Weights of a small GPT-style language model, trained from scratch on English Wikipedia: 8 heads of 32, 10480 steps.
Each number is 500 + 25 x the weight over the matrix's rms, rounded and kept within 0 to 999. Layers, rows and columns count from 0. Numbers have three digits each.

# layer 7 attention value, 256x128, rms 0.105, rows 235-255, columns 0-127
514522512512502490510498483482501496470469474520498484470526481502490492488507514471522479524540524469469507483488529533530489449513436523485479509489503504523464489520507519461518527490491457524484523482512490506552479532518524515526508513519493485542520522508443478504468510462521477522489520497473535514490519501524486501566491468520490497502479514506505496489497496490532499512462
561514514503533508506534514503483520474470552477468496516526515459478487474508486511473452506508500506482512501522466496520490468509501490492484458529511518487524516541534512555472521537508514508470469457481531504473498520489484557450486505468473468514512498485520482505540493488524504451490532524494548500512526503488483502506486510459491513490510467522450510506517514463510494511517
486476503491502513532475513503522503490495517518501522496502485497518486497468511536485497493480512535530483491522504506487482497471490501498500477536499520472515503497476539509458503499468490511507504487528518476468497513498502483496504544478500474531492495493517478514523519532500505485460520478537484482532479519516498494485501503486488514514527505473492496493511498481482527456509
513470525506464472505513532475473537495491500428478493476536511495495483521434515497522527501467467473509487468491480492474469512480495526488479495469526453515481497485492511516504497506491456520509530517501485504480499516446494508543501533492498513523456507510518494510482527528528519476474477502488532507537492538487467528489487535506505527543498462504500542468484524521526506506528
515499491473467498530490501498503495524491463490501528513463488519526480482510486494502500493516502519453458474499497497503514503516461518466495522544514478490485525508485458507491514483461494523508502486483477509508503498517482483533528507502524486502504499534488518487508517505491523487496483505524539519498459481480479506553510526508512485492523509476521511522520472487535539500479
495495451495478449513500495490493489499486516484480517509484526478533474464455522511504525513539487524468514501500542506514455509464502484498473498493545469510494482503498516549514496501482478513507521539472521497512511495519516469477558502535510519482511501479535481498460506466500512531477501524499564487492512523508481523518499504479509528518500501462518526481528485505521490511469
484521534496503481449491527475496486488478490490510501504495495468476496508527506517526468481468439512536517464507462532505494506532517445452511485539495457522474473533485478464512507506492507530489490507519505545471497510487522493510496537514510508580528496489496516485502521410463535546490515519528511533507485512506505503518540458478485525469489498504463492493493504513512500523511
482502508491480483453506473525490536478500507485471479481493545523502494466510507462483527491536499480553525501518510475494487479491498523502472478495486456528491482493500508503515523480476467505495530513492532496540511485490496502523539506482498499519476540465504498486489490482509527477486530485497513544518503483522459518505465501547545505504483496534542511501482530517498498490494
498500489523510527505480464484513509510509479498510493522485479490489484514484504471485495494506500488474533514487493498466513452540511467508501501492477510479476518506523515503485464489530520513505485501510487511498486483496542534497499474490465518480514510524529514504528519414479506495565502483512486483461506507537528525508503508482487512504470530506497501514495530490514515487506
489505476500490518534520516505487590526511479511529520523493513459484468482508516499463511488518508560502526496526521464469471529449532499486508445487524506472529487509498498506501510509462519485545496493519479481485478505524501476483481525497486553482518504502539477526496498524479482539489514473505462508500481489532500487483497468529491495507471481519532476463505479475491500481513
510526497483500494481526515547511487480467522495511532493490526511493542524515498532499521467495465527491470504479497493529478512532487505488491487556503503501502477489487483491506518508471492501494497498500474460508525490499534463492475482521508517490507490493521478492527506503499546496525471509483464492494508517518478508523512492537486459517517491474496487486501487503471499476553
504495543465478514513519495512509482503557491499463499494508518450525491528478462459468513526480510501505492518483504511491506503548486492484464460511473503487520464512523503500509480505519525478512453488503494470503510495528496519507507491526466471499483505516507483527492510490497522493490498461529525470487494567497493502488526504517505511483524489508514527516520499500496450496522
457516508487454482459535469539488549495505527487468482492515504511447501487475498525495512545523488519537507476556526505481470494505466515501431495471500511551507480483506540496489511485480529493487556486471492507498519479514442513548534501456490476514487491474493491511494524525531524501555519485453509489460487502470488494484512503504481517482473497504541507520482508489518506492490
448522511495512490540507484505459493539456475479543533490513527520492500512495518531516521537497477462489475470477479492530539530515464484467507498539517513536499517482529518501485538510512463515495518488459526453529467522504522448531486510504515517514484490508482505491496478524498546474503488516517500516507439495473491526476508506504511506499508476497425482493509501479501519511481
440513452492453505512487522469492469527462480528491490541530510505469479495497528541493510499469528522491478514485511453462477526513518467513527534517538504494484491503516489476482519500510498467445473526504532501478549524526520483530494496487552501489500492483512515471505473490502500562509490558476478471507507473494518499493482497503481565477523507515500502496517483540496522491518
518492499484516471474463486493475466495515471504519477468495517560531490530534495446509484486502539480460528494477482526508505494526490508521528485478466522499494508488544486501498510499529478494512502495490514494529511491506541464510465517525495505515511533499495504479474485527454527485502511478526493481487564507506498467493477504518498469493533540542470487497500495526506470512485
502495496517528485527487513494482473511473484518518542517525438508479509522485500511499508443476488503480500460484473506501492510506497486500531553568522513485500502480508517455484514540476519517455486506510484510529515504484510457457479547508549505511529505506539478509484508520517454516518463514477469492507544484465475550501469481503505497503513528517475479523531527490452520493478
476484491465491507494480499503453504500510506516484517528506507480478490515500532518535523516539488505504496508487534498536527436446513502505490525477494488529538511502474478512521509522469454494523519500465528538496482472516481487520514464525473522517499529458517507501533515510481498483499510480479505479501528488477520505511504502498490487526468501520516491548515498509496487505491
496505533498506482518522486512457524505493507457479474499452565516507497479495495493454491555491465512499525549472528464508512513496532505480499490526492472504490495497478473503499488514497529527519536477477505522529467508503517492518503460471495525489456538470478519515530496513482512455519517498523520507477500519473479484448479517520498482512493516527494500530519495498481504470501
492492514506468487481487512507461473496484517473509517507482484515506521521508503504512497475477536489532479451501504503500507482493478540481497484505470508535489551499530497508528529515523464508506467457508468513490490516518497494467491503510502505509517506458491521482504478503544474504506511518553471536520491470505498466503484531500498491478497522508492482520502508514499522521522
525493531478467484496535513499528472502487531495454503502504496525478490492487508541503501480513496501536508539515492532501484507464501534507501542472545526445502492503499527459473509492475494470489462556494519467509515534486531527465487497458512508486505463508481458522526524511468485478481493499507467511505466501496518488524504533539541521527514503447531471515487479497480490488473
# layer 7 attention output (transposed), 256x128, rms 0.0645, rows 235-255, columns 0-127
477491520512489521504507502511510492523467516503537487523460506499508495506486465514527526497502501517500501494497492460520514492483511502478522518501476512471476486441514464530522502488523512503518523502492458495456488488505493481536509537454500490475498476471531565509499514511514499468474472527499485491489510482516532519464508512508496490498528475479519514505504499511484494530528
489473514509504489494491480515514495479546476519523474494519476521475529497501516525507514470516507489472507483494536500479497525489522476509498506484504529491497517483455465497508480520495512467504508553503493503511482460500541467486523445493541549482464531522524498507493503490514525507512476452485520490489489478522509502512501511525469484501422495509502473527553517501495480506494
528492471479499496496551510471515499530522528501439504484516508508503529519509509468516525495474485498489503487473482502496483529510500493516516499476489498530492470504493495497548503505497506500484516498486509509502497503452465544495510474519535480542539493497497546497484485485492516513526477528476480479488508507477509481523514490525505502489515485490486462501497482513469488531476
525481509495493474520514495473520508491546512487534512500497469511519550507494476518494508496523494516522502463522486476491521516471492483503499478487515520495508493499506494462504555469439491538505517515488522484534502486521463544481499500491533446500522491457474517522530505520505473488475496520459491489464492535507498469525492456463495519524526502500511492511504481479450531521495
444496494526518464472479496501488519487503526541526475499506489492496509480498520509503482502483493519522485521493492515562513501495527494518494526493515495501498498469495520512500505531496490516460495540481506516530497482490489503480449485467467508521529471505516494482498493504475492492534484530518459512484479535507518536505493535448477465519529495514536493493488489498453488516527
507437495481507508526469506501496539506486510473508464497527508512494526488518487498517495511487502538505515465491477492531504497511496520493539531507502524476516525449479539503494501519499525493494501511518509501483509546502465517466453533485467465522489546509512510502526509492504502490514444497470463500487469488481556471474509519515500480504517513471480489508502486495485517508500
520547486457471513522495461524540497501534489496510497486499515526471490448493509509499533523455509478461471484504514471456502503544502543506512497444506529523483533533497483507496517493482465515491511528492450502543473490498511465561475535542465466454510490537504528485477451557519482526478459488507483484522537496480523496499466506506490490529544511502534521489482508487499496532467
477482508454507492502519486477495478533507498490522511527496470497518503521507486516551477497457479505468484472525495517533468501500525524469491501481475496515504547480495480492482512520508522501516491468506475488508461509495486474493484510497503514492523523461537498520509511506488435510474494497493494525507510503508508510531496513492524528518492487497501484502490510480508533544506
507488500520483514497499481528530480500545468508477473465495535497496436483538491496483501471539497517511487498531520474521488502564502512504528475505523502517533487515486515492507482492522482482534501493548477497466542540499487477472509520515510476496489483500476480491488519498503478492491492484513539517519499518490496523482468502506469491488504459513495484526512461484521471511507
509500483492467485508481482467505456512515513483484478526527510513506486502530522513473464480469475505490471477519509544477471473544495508516491479513496510582476490518482515521462521513513493515492490484505505513506524484481496502466509524541504495510485503479519499476501521468501533486520495496475507482510519497496495496505514537512523514479512494478487537541492515518478522466498
522508526489544476510494489497511532472475478536525456497480498492476492535461513474516503506489519481485500522517527522492477490470505493462504504475462506494498491507511448500510472515510513518499505505502531545504492487504527481461505514483470508478529539505472530456509457484503515511520514517494512536480482519464539507464481518515522495510506524509478542472462505533529492492462
534493509505519474499482489499502515500488502530514496498506531510489512488481510533500484521486492535487485474485465506515466499495491506514491526497546475484508498500491509493519478491523496488524526532491564475486522550505519474495479506456527538507493496512475517465496493489493482502502502511500504526512503441472452481487506489509468507529505514516508489508505487480518488474492
496495472509521519511535479485490494454486507511488502516465510510514528488501480513521499485498482487481513488500496532522504496481491513483524521484494507461462514490511469478517526509549494540560468515481532484504481501515494518519515489524505536474459517507509470481507457508518474444446491521516505518460499518528480512483482490545519492521516475500483541518484496470499498520532
541491520509511521436512522522537495481481522516524465491482460490487470545505461520490484503448522496492481530510510485487514517487464483495535496465479511507471515483519509497530518458478515528495533518504483529504512470503490517487512484510487488488522479543534518483528521504520462509492494513496520524520494489504488501539503495486482478498483479527531488484513505479469492482505
533519508488521537481462500508495484468514525525466542511498492499471480537480473474479480515517493496515490493461549496500499533513506490493504469539519500485542520508495522506504450551502468505512558476495474487524467457496456501498515461487461490509470494507470485490469522487541486520506506485485497504491483519493497497519516496478529482505523517503490497511503544493506504499525
509511569489496501517510517509524520536500499466508515519514494516523501498525487493503483492512493485499508527521452503493470492485482507495500516475503473489497523482495509516488507490486525499493505470553453498495490495506525502474492516467499504477504468500469526508501496451483499516487532488464494536560490479453525538535516481507494526513452453459510477482492511490515535497515
498523516467495520496476524522491494494539527526475436490467508500508526512490487475519496515495522479503511532477517468492521506501498476532489481496491490559513507506480488547544482498501495482517484516509475509521496459513493506514539498501500467531485511503458480503519460461500517486481524505527478498529434481499557455520514520467513509468504517492477477485514507536491476477524
485480478539491488473511530496501516529504498451506466498488506522514524482494488468494519486477508502504494464539483489463490558527548529479504499502517509498498546488566505490491483499510534525519499498491512476504482510499468521510482496488488501488478514506536489505455475483519499457488490515534510511491486490511486489504514492489517519479461505517504494483509491526469516480531
526447508523496472458541510527544459469505492491506491520512471489472496515521503479489510478515482507510500453534470497495484505491501504523504491498504490520538564510513496505489524485511510460464478496473484485471483503512483521487477501492501520486512499516531477483490527487480480513455486512498526554511494505501493490499471529503502491529494486536535513467539515510514495473534
488508468510496531490508514545506449496529532501498501512507509501502500507544505500507525540478485473484499509475476499480519523506524466480501528443495503502512499495446478471475517491479497484495536515478498516497510490493508501541546525503495480512553463525496493513495498480466481503481467491527512477483492495491514482516501456492523511494496514513492514510475507511532494471526
484498466484529525518477485492466524516488524526493517512480460497504504500486493500490478542494488506498546466478484437515502504481528469505508495522456499527464457500505500518518503472514497507500494459504533514512480525501502481517504465555467487503510554486575505520481486483535490537502530523488498507479515542501512544495519479500504477454498534499461488481501487504523507480488
# layer 7 MLP up, 512x128, rms 0.199, rows 0-33, columns 0-127
542511529471520551470495507522516484495503482518475506460487581506500490495551548485517447509527496438497497485472487526531485484506514484497491512508514497496558529482510508534441495511460484510519461490543530504455505490572496490536496534518462488491497479529514482518456525482467501524495487528491501543466491480506481473529528500486509469513431483487510502510467514518498485512483
501487488506480510497506485453507500558488523505482492484494512483508495476469428515520494463542519479477517505495517505494513487501550543498504491471532495476497515485492510503501503519543524455506492507560504470521494482483500510475475507476481475503549477465485523520511559500498525532470520536496488556531515502490499495478455486474491500514474491537519500533484491507497497509509
539506458511537513501482488492526555515501505461450533503494478492522518481483500476501482503500503487489508507511504502523516517512502502498484496490464455521476485527496531505480488532493524478487531504492470493490487493494520498550548491502520491515472508475495485507534511480496527479496489482530439529462471504506517503468513498533487482494513512445540490489498500517483493549484
437523478520497502463458482484534463520488455512545547453489497505488492491554476550527519484516509516557516492474527516519486473502514511521543503472542531431515531508476523529502473505488489450496503532559502479505520482526463537488502501463475501503505469484491512536488449521490494497524481460483465512449533499499519477463508510538525492496460528472479507528515468521512516483534
467479462496540512528480478524437490493486473543503515495482492505467507543533518489505488518535507501499506543456497525470526418525477503521529500523479496513542488532488489496450507520485468501492484515499502483465522513504515511499515535540488517458485524493473524529497481496482500455478502527457480465509446474534522496513456538507506527488519543520472528550492496496474507527508
473541504505515483532528540538497503494470478514488500463475510527480497497474488505478500506509518535486491491514552545483486505486493497481496523489475453489482496467479507477516485530505454440478457507510483506494545547583479514519543475493485502545478510498520480488462485508488496497531511463481442529530465526479472512510511512470544484503476513513531510546500534523551504478493
493477543518537509501524496492487533482505514559506495508505515489469466492525538444462530520492510462505482529463500440529476478522537471493519522461539508480534477457511499478489504517514535537523474450466506521491553514490533531504504499513510513521525497516516479525515444473493498522438505498513521500510503515449520452471532486470505458490439506493512492442533480526508498501506
495475486546496534490482484546516516469532501478533543511485479472461517486502525482479486512503463462495470523454505507494509516528498498506569539501479501452477515479488524545463522529506435543469472540511496501522506502493503465480498483513521496479497508498495472506478501516444522500465498518486485517528512508436543508544466500486527484526483534487505554494488499488483519475516
513508509472490487468469480491504547484522478499504537505533497509519480554478528469537507482495528499438507497490484501492499510455490535545512526536468524489494528519487503519477462465507510521530503528502470463534514556518486473503485515496529498530498485534475516522528534487495517550497518477468519494460495483495502454520488480521483482527452476446535484528421499514498529480483
443488522501510517517498478439510521546479487481475492538464472498511525503491510518477517495505469538524472476471508541497500515504509492536470477532489513507492525490471464504542447485514485478492511483527499483485521482487496512476497471507492506547493525448510473525503527501508491526495548488501497511483529523508506478517481523534498488493525540500522482457473456541481527547478
477497510461453510519468467498520491499504501552496502494484472530504481490523473466539545470516519525494480553488499482536497471485485467514470511432513496522536518510433502530479521498526464471484507490490542462529503509489492504522455473495543495526469518481512521526500516532519517535513507539483480532490508498525542501479491488480477456474507510511507502446477507527505544520493
449485504506482566531457483486513495531475459548483545495494493519520490469483493548536466472501546535460465530526562490475453537514507488503522498526517479532481490505474512494512486480545526498538527532457451524481490511518482522486515516470477476494533518486504478468537498527471481540483482490516458494504485494514519490533493479463500489495469538480503526512491504485518495504457
531567514500524489462500516477465490492500507483469537519467490508516500469452486482467508503498507482496490494467465480486545456497484475505494504513531484539482503513500557532447544479486534486529524495500511477489560515506523462480505490483490512529510514524494491535506520504496483481509518481525478516527495472483467493529496499494550464501525532456513481498515521528501484500494
512462526461467493491502596489497479514518509507513474508478509520550509452463500482518479549533530498487523467536490574523462481514447496490533519550514496476458495469543508497464526513531508511517483431521523537464511460467514480521502538496491467497484477495481482506531538480464487505505506465501535485505533544536485470498493536487480487504507498463498499493491539435497468464519
474509556492525458501525486428532542497466479517456526480515522499427481489490509497500537472540458510488495513507516505498484472485491510508456487475501488481522511517456528453498488512496539540506480520531499539536480522494481512493549484471477490503490480513492539552498516491516468522482534473479495506514499536512527464506461493533555494471515486512505511496474479445507492515482
486559448521471512471482514468488468460507524521522486475500494507469499510494518461523539490490514493468509500547462539477545475519515536500506493510490473494513488468512482490526474510493546465497481453485526526538503467512507529524522535516469455524449486512499483515468526476500530517502521527518487449506526504478487509492505449450515539486499460525496489492508513584511538445543
452526494530499468525515499474462473521541504457497475468471482443515542456459501489511518526493500498508531505503513454522465481495522538524512540485519491497506467491514477567437504481555491546518535461533492487506517495521501536488531542558503490547507475494440499501482473526483526512490478475554508569489505514515461479517431494478481467490525488518496517484501501470571485470475
489510497524472512457493507495504506549530470471504459494474500480460516520497520509511462489486558472504549519517512473515532540521472459493539503515488494501490487473487526544504527514499470511544466490479470472555496527441466524484491505458515509471465490501522505514515458529535426523480499513545574545473506540479464471540484505517484489464529522494493502527513476527507502463506
455531488484490499552506458499495489452506509510461507509514561475503467489489500531506487506508489488492509551532500526494518462466515506488520486554454490493527536512484538492494500501467504513490455462460514495504482531515522488483484503456500477471469519540521483535525502494515452534468495496495499553500478492527509485502478534526466527477484536501510508513498516493502468482500
513514520528499529506516506509465483508488487499519501510452477476538470479482529497489450498483521503467516488486480525512468516507476470507522522500511501479505489503475514513521483485461485439523536509534487547529476468503496484564515513509499467557485530518447469500489519495441499506500539532461488504493523518476520530508460498493490491512505565512513478526517458528478501514505
514460486493484478501533493485484485541503456469535502491473503537523527505489498496499466523491479516501511506518540524477500467477502512523514480470507485461510485481525509537475531497529516481474513508531464543539497503502514481507537491464501475479483477501459533470544482493474512522507469510510496524459540488526497468504523536535504478457531494488492505504461490524473519502531
501525522529495551443454496480459518530516483463460520503519429499459495449518450478509510516518507492490507487503474481523497469486468523441517526451585515500529529495516525531497485484477502498500535503530489520515539478490494493508455518476519470514538538511504501466522509505475494501498528467434503503514493492458535500519507525517488474504504470554493538517472543516485511513516
536515486496503449532531485472497513487524507499505508498518450533495506490485494467558495535455478479468494503471497515492529548488513468457514544483464462507466509499469516510489512511529445489482507496496497514523484474504507519505557499495498506522483493553510478482448521501490498486519470516512437465485544500505518546515489529491501533485506518473512492527516515465513521506512
537514491526549445516502491447481506499515470497478486547515498488517500507505538526531502511532537494507537453517485471474504548476469506533463481543466483510509476498496477487522499508459505441546504515509494506500457567498474484500532491518489516509479500503523499477491491516471452511457474503489516529512504504535547490470509498474493503499502502552478513517503481525519479514449
512496501525519508522525497540523542508490511509505520478542481478480513486527526498516498499481465494532473502495502482501497493493477493510479520495468500533481500475513519495507462504488536535493489498481522478508471508536519541496507499517508433501557512501500474485494479465487522490522507522503491472478497480457488489537525459472522470516544550502494520485494464483471471447480
489514544472492476492470499510456461475475544498482515527472470495478481528514530511540487523500534521480512550466483450463473548500498480497506506546504493459472519480485476501558536504540512514511517515526510512513511508489541510491494488488447505546530502462520492520520479470483476536500505477523502486541487487526489484487482504523494509528498459499484490471500516541488490467452
497536511504497496476493501485487453488490495522516520497500521538477548479521485532483481518471540496504487479517508499513435470451502475437517561513487514529478565459455550504525522520526481474516491493477530487465525532507506510528513496497483474499521472494493460526452508512480506481509545474500488520572497471522470484475526486541472538490513517485547448464510495524466484538516
493521459514491479480511508442458519500527521466520535484464517506511518514524465513479448521492500533454507497503512496468508517546532528459508481541507526536506490476482495510437482518479507470525510501465522504538517503509499532514516521475490495469540525541507527524522484484511465511503502504513460500506533491452491455461496512526487499516483497467469526526489498511487498515471
495489538513534523529475497496507457505458482511502480501535509526453447453501485542505501493492502494496508481512499505502479483471499475503498537481509517505531486460483502491549490590497492502516486481505466506563470487515482481472492522527489535491498494501495510526497475535522487534499489571498504494527477521489514479431511458504477485513497516486485476557512501506528506498464
549498507459514522463504464498492519499531522477547495543480514491506520511550520482522461494508480477489479488502498536512458477512522484465520489454559488484490501492536490488526474492505484500485558452508542549552483477523519507507498504529520450497480514485453482482501527473470483462475474488513475451520560519456471494452508505529506483481527506496505564499491538470511502480508
514516486477487507516499518510518498514480514501481485564488499518522492508460513523498480558521474500469454517489503521437495482464485470532474473479535465453518499482499483498528466521465465530472506521510475438459507504533548486487492534535498444503501535485527516480495537507516521497555488488473504496466530540521506493485525494490502500508507522485480562499506506502501469502501
503494460458487453517533505461467464472487512503509497483460576487448487549494534479498544518526533478558511502470510509466566505485512522493529481459467511504500470480510480521537512501518525485473478495488488499512509532525513446490505525531533513485488437495495482535494468516501495499463522541512468573523505534485498470491554526498506497501430476502479478522515545516485468514475
489508507492479514495516527452479528482491466493485513489485502495458474480493495538492509520503498556526459516497500481543478478479473519509524537525541502481460534514524497482467491496540487493464479499533529501517485507498433541496506490507536499534464507471501496489539479504512476475546518526487477498471520492489519505511455517525511516502485503446489533529546467465525467481521
529476525519540498437527491477491509529573475531515459514484511508508521514477501481523494480507499447455519501504529502480501495513517503499498506458478530499493493513547511498504480505493498497524499500504503534465464532502504513540543501560484456513472520520447526451475502510443468507492489506496480487496505528472506490532528485526478474501493511501540521492485471461505490511501
# layer 7 MLP down (transposed), 512x128, rms 0.0491, rows 0-32, columns 0-127
476509482489491525457515479474489528487484510525507525533501481473535499519474512521523552535504471523434505554481506478505534482474510527454457493502468533498452505521492474464540501510521560535490510477519476509474473498506493530410469476495514523520490542436521487532523495496535467497557505457531489491496514517494483526465498512502501529489513485513503457481497481463488534524504
547506463455485496503497495498510502523531479493481529497476507496493489472486556532471496522487518505533514517504547488484521535482512501499528504494525491500496506484507491468503514466486511544474521454503481463506513455496473509484499497479508528516490521548478521480536506570495455523502499482500506457486515485498505493525517454494493491480503507482524482527516488510506504473492
509497485507517478478521522492467508479494501469554466476553489503492474524506503504510478517496546476512483496475509514538509512440484471506537508499500476483528497547526501510522489497486489538494490502511512525541520502466452527425499507478501477470532519498473508501487492497495488545495482512533513494520453527484498487495491499484480468524499510524497506489524501495500470511511
509509509487474547529499431529497493462519491497476549535471478522536482547482507418502546502525457522478504507506505475497512502505502499510523470513466521491474549512467480491484498492539495500480514474496500483502527454478550497493498485479479482539521506489467494519472538537512491545505441518463505462509504516538509496530524502483479486551546488494476495529472530457498495522478
514497520544503513493515520485464509462514490463474488474502500481528509528458527527511494540505512492508483556551502507502503565486488510507492497507477530455493446506490533506507468502470542490526477479465488526538467520491507480510499521485486498507498436530506479504543500473486542543469481508480459538511529494482469504485536500493443480480514505481531506488477476504511530502485
515524509512506531470508492440502471498503513466530486471493532512494503551487465497479528495494452518488512467512483472482527519517539497488456510470500568521470495505500492504509524495521500530522545509518505454510479485443515506479495506477537511498495489485513547519500529535521480480488537503494528472471536503460519482536458479502436483475534517506527477523511476478497474532465
520546479495494509516446490470493480530524476489513486484509502504455525456482476515538503482467481494475521506480463515526529492481502481508491521482532491506505489506514473525526485487511488462468476514535530504457495485525496479499527500503512473499499520478475520487508509523517532505582520485501462510485509445500532515533481505476486486491517512540480499458511540526521549507495
482466500546511510535506499499491524517473497492515507475517503546495463491489469490476480558477438473553480531484528504518508533505548499506483478444535524461498493478528516518455501484537528489517480515497539472529540517517530483507475513533497486505516476506524453474498453513489501564466487502489520549508503489442487478466503470517513554474437505468487518515530482527505468494494
497460513485500489548518503537513494485498492481500493514535498474484476503536480535535523493502506486510525501485503530501510486493462508489496467552519525449538482484506478488490512499515478463482459494465514497465497500471462502484518472559531506547505462479515521459480501520554515493479513525500459507571518508472450498512498529483495507499496499525437500523496508524496496504479
511478510497506506500507481525513476508495488485480467476503483484459502508498518475555485501506483473521503513518489544473505518507504527495498552468537486530511457466494528516500512520497494532508502566471497481506508488500525457476535499482505493481475500528465509475487498513525508497483460511517496535494519492514458500481504488520509515501497485532530480469498533512518491463510
521506514531494574434478500495482540484480482490541544501549489476497521517481503492500519493502485506474481495489515517445532494502502513495512514543515500463500476501514498561490484498543533549481511505460461516485511485542497506504512479491507477477517490509474499483487497458524508479434508527456484532486461520455475513522522477495500511498463492496496511500478524490503526519528
521541489481499468539515489523560514505514533474497475518485470478521503517537462470511526480520476494554508519515498485501490512450538504455500482500494438542498531483489474482491498528541507527491538528501498464531476542444503512500518466484468530486460520499572482510512485494487465485519512477563500523462500501501472479482526486532454498438511473457513487487506517519461526529539
468492505514526545499507528491521503492490543494484539484497520519503513502525520490499474527489514521491527503514520516521470473532507519516500514490510475502516513496504481498542478506502514472496447480476520544468484527494443509477483494543485491483521453456514488447543478462451494523467515530521507540457472484500503464514472493500500502483519483503517491518494479488495517465536
478521508522491512440478500493507530492486514526518539494545537516546518491493463487502514479469514483495462533488494548472471492481457489507504492490502433515476501519524483535509521479532514486500484502482559537480502555510485518527505529492472500507506471532462482493538493515529470494492493489544524508450484492509485535527458469495507475499456528570505475477472498456483542544450
510524495505469496509477523536460483508464474493527561480491497503527525503492470500503510540486531495522475492492507514506478526496494510482493473539490525515522538505449438520495494444507501477490506430493522496509550504497503508529493511491535512479550470473502467468517471474483530511492493492494496479497552504518474551523548497478491483478517487471487454538490511507531501523512
492493521486494404461524485515485484499509485497515493462491525446559467508542453520533470524539544498516487474510523560462439492483520481494470477485516508513497510528508459535533543544469504504489502496461532501501549547503551458474508460507487459530480523555474472490493504482508509494495497479473507484465531505524510498440506478509532530462516500504527495497503542489564511435515
447473505495527505506484560506538458461476500485456534480487483517518524536533516507494504506483503463497495520477520525562502527506536501496531488487530470427525464519533506488526504503471521474495487495520471517541474564467493515520497491501504489516510500525512468474558532462464460490506496502491485448468529481501514530464533522524508487457435480496481532485477498513491544509510
504470454471516531491515505516475485488541465466495526489527517451499427536507484487532489503474488538473570473519494482511501517479475494449500472423488519512518507545480527505468551494487505489458504443487462538568572490461495523515510542518535527517530539493465477479519498536486460579492536484498547534516483532494506500490504481538497500460520459485529544496501455497496544421467
531497504491499548485490524514503500539498485482484485517484475527529528543513485468476528521509500511510500467528502490477518515490503487479526499481504508424457493508492533503493506500522483477504513521522460523467526495460484545504503496502454469517522504480528473499510507466423521498533502513459488516482540534462510530500495508507507503514496483458515503501511487501490518482540
528475491498492512529528525507445490473492482516475508537499462500518532527515495471488495489505453524549488491494448502456516481510509521499472527529567516511488533513496478502531539509553531480468469525490471528520506500478460530453489485473543516508541502483555515490453486479477515459500501505495510525480478521513512433555509531446487482490473521499456500470509529486527522502453
516464546493542485477528485557517442474502513469511497508486507522510523483521503502509525521528554500506496494493544518514501491495533505524464512523518469509512510540457514531469501511485515477504504488495463511493500495477480524491509482478485477450528493489528502459483509550511464506503492502487530504462519511520483495534474496488472459466475545501496466505466492439475504549508
438513513501530507514517502475515486490485472548486528432501527529485483549489521498494509488526479483532499566498527529484486496542485474530516474503477483484509497520518479498472528508536569467512501460480509479489511528485481495486514471488510509497482476490534520471506473499475499533474476536485520536527517550484492513500488456456555532492453522515520500494524498465473477477445
495488490478514552523481520486495498517500545490515489515502517518519490481465522521476539497539514474523506507509485509494517483494545510503512464483522507516527498490447506531470503491506520480492466489483522468491505493514513445495429522539486497471529511521494480489509508516497509516442522498485513506512457478508529511463500476528507496494463495536513486498515473490474462504522
490526497463504477488507493515512493539476539490526510507507506486510485535527476493547483479508453485488508490490523512541489516480497506499536508507503483474467483483497522494491462477497493515468493513512511468516517490514523493550508518507507478566479490512447482498545541499497477499531462473543472549479474475537480482505516536512512502492530507478507480460498449511482481506526
490488495435516499505481517523469500484496442533482497512490458489472501548538506494505510458511505543513487511505504526491499494501504494466498485511488503446476509522477505473494503525544495512487491498512490531512471511511523524469498516505485531494496533507533482466492520528499478504529488512512504523490507470451476487479516490538517531518486519514502504505504494484486514495543
528506498509507495507486489507551487440524525509519495404508515481486532534484514496464487502499485496485501461499534560545531519486486521533459463476469467541481490496521514476521494442504490513494544449533514484499513511505552529494469475465533504470501460460469459476478528472501526494494469496510521492469526516473498531549492480520520475517548512536504530490535494509470467533503
517499448488513482530533525517502530504478541487411496481434477507524478496492477467512520495505472522453500467543493529498497498488489463465499470526487516493504481489492509470511480520487518502518505504513469529524528476543525546504486539503490479525541529532467561459518501494487549521512490464536499537464526462477457521511480517517480493496542469486475511529549527476503463477503
490487536527487495500457481458507520467497511506454487509537550512509521516521495502481467513479499482502464517430492515474511526467530502500516533465438525473506480499549518523499513492486496506484493504504528500529485473518492510505477512516493542523481446527486515483521517503523543506503495473474519526457518487473494511467468496462493517492531477549510538502469485486545527542482
503478528500449521501510491463519528503504491488515505522511516511520514521508526451482484459503449513496484521501521511514495476495482513485516465501521467482496531506474520493524478466477521535499540491522462490545516540541488447488511457499465475523485535497442465478507484517497476496505506495514485495470477509545518510556522482468504482463520499545509538504518490492481580486525
461480505554473521508483473509510523489479516514454506482544497482478491503482493486476517476532519517467484490504508526517567532501477546465485501523424503532482501499444544533531455485484475493493455486523531467476517527483465475500526492502523526440526494475496499505499492531502491523531531467487488540508508465491495527530475525503517496471520542515481498534495511527462541492480
501516517517538480506469503487517531494531530508517483467471509519515476515505506544465451470452490492490503457498512479548493476520505499486555482472529512480521481495543526529430495513509517540512515490513498499530539510469476520543482471498502510501480552518486486494511476479488480475502503521522501517532503519468432496480525501508474507522498477520479480530468491494509514415483
491509477510442466473497473507541518508479468527445515466467515513502526535528533497518490515488461518481518512467510503502520509518476497538493489463516464509526472524531528459540513495528518530517505533483506449456482455524541480499505482466499505473478515447465479496527512492477517524498425511515425481496495522468528545544536526525531491477535502520462483528499534528488493553544
525521483476556512510468522480550494499523503516529499527492492518488491466461488503480511498478545456496570473490464463545463533515484498500481539535490511507497494510481507508513513470513472480492483524525471465489484458476525549477504475467520487530541508499478516454513450535449500518482504523545488513519514493496478523526495496491486546551489475491490464506486490472533516489511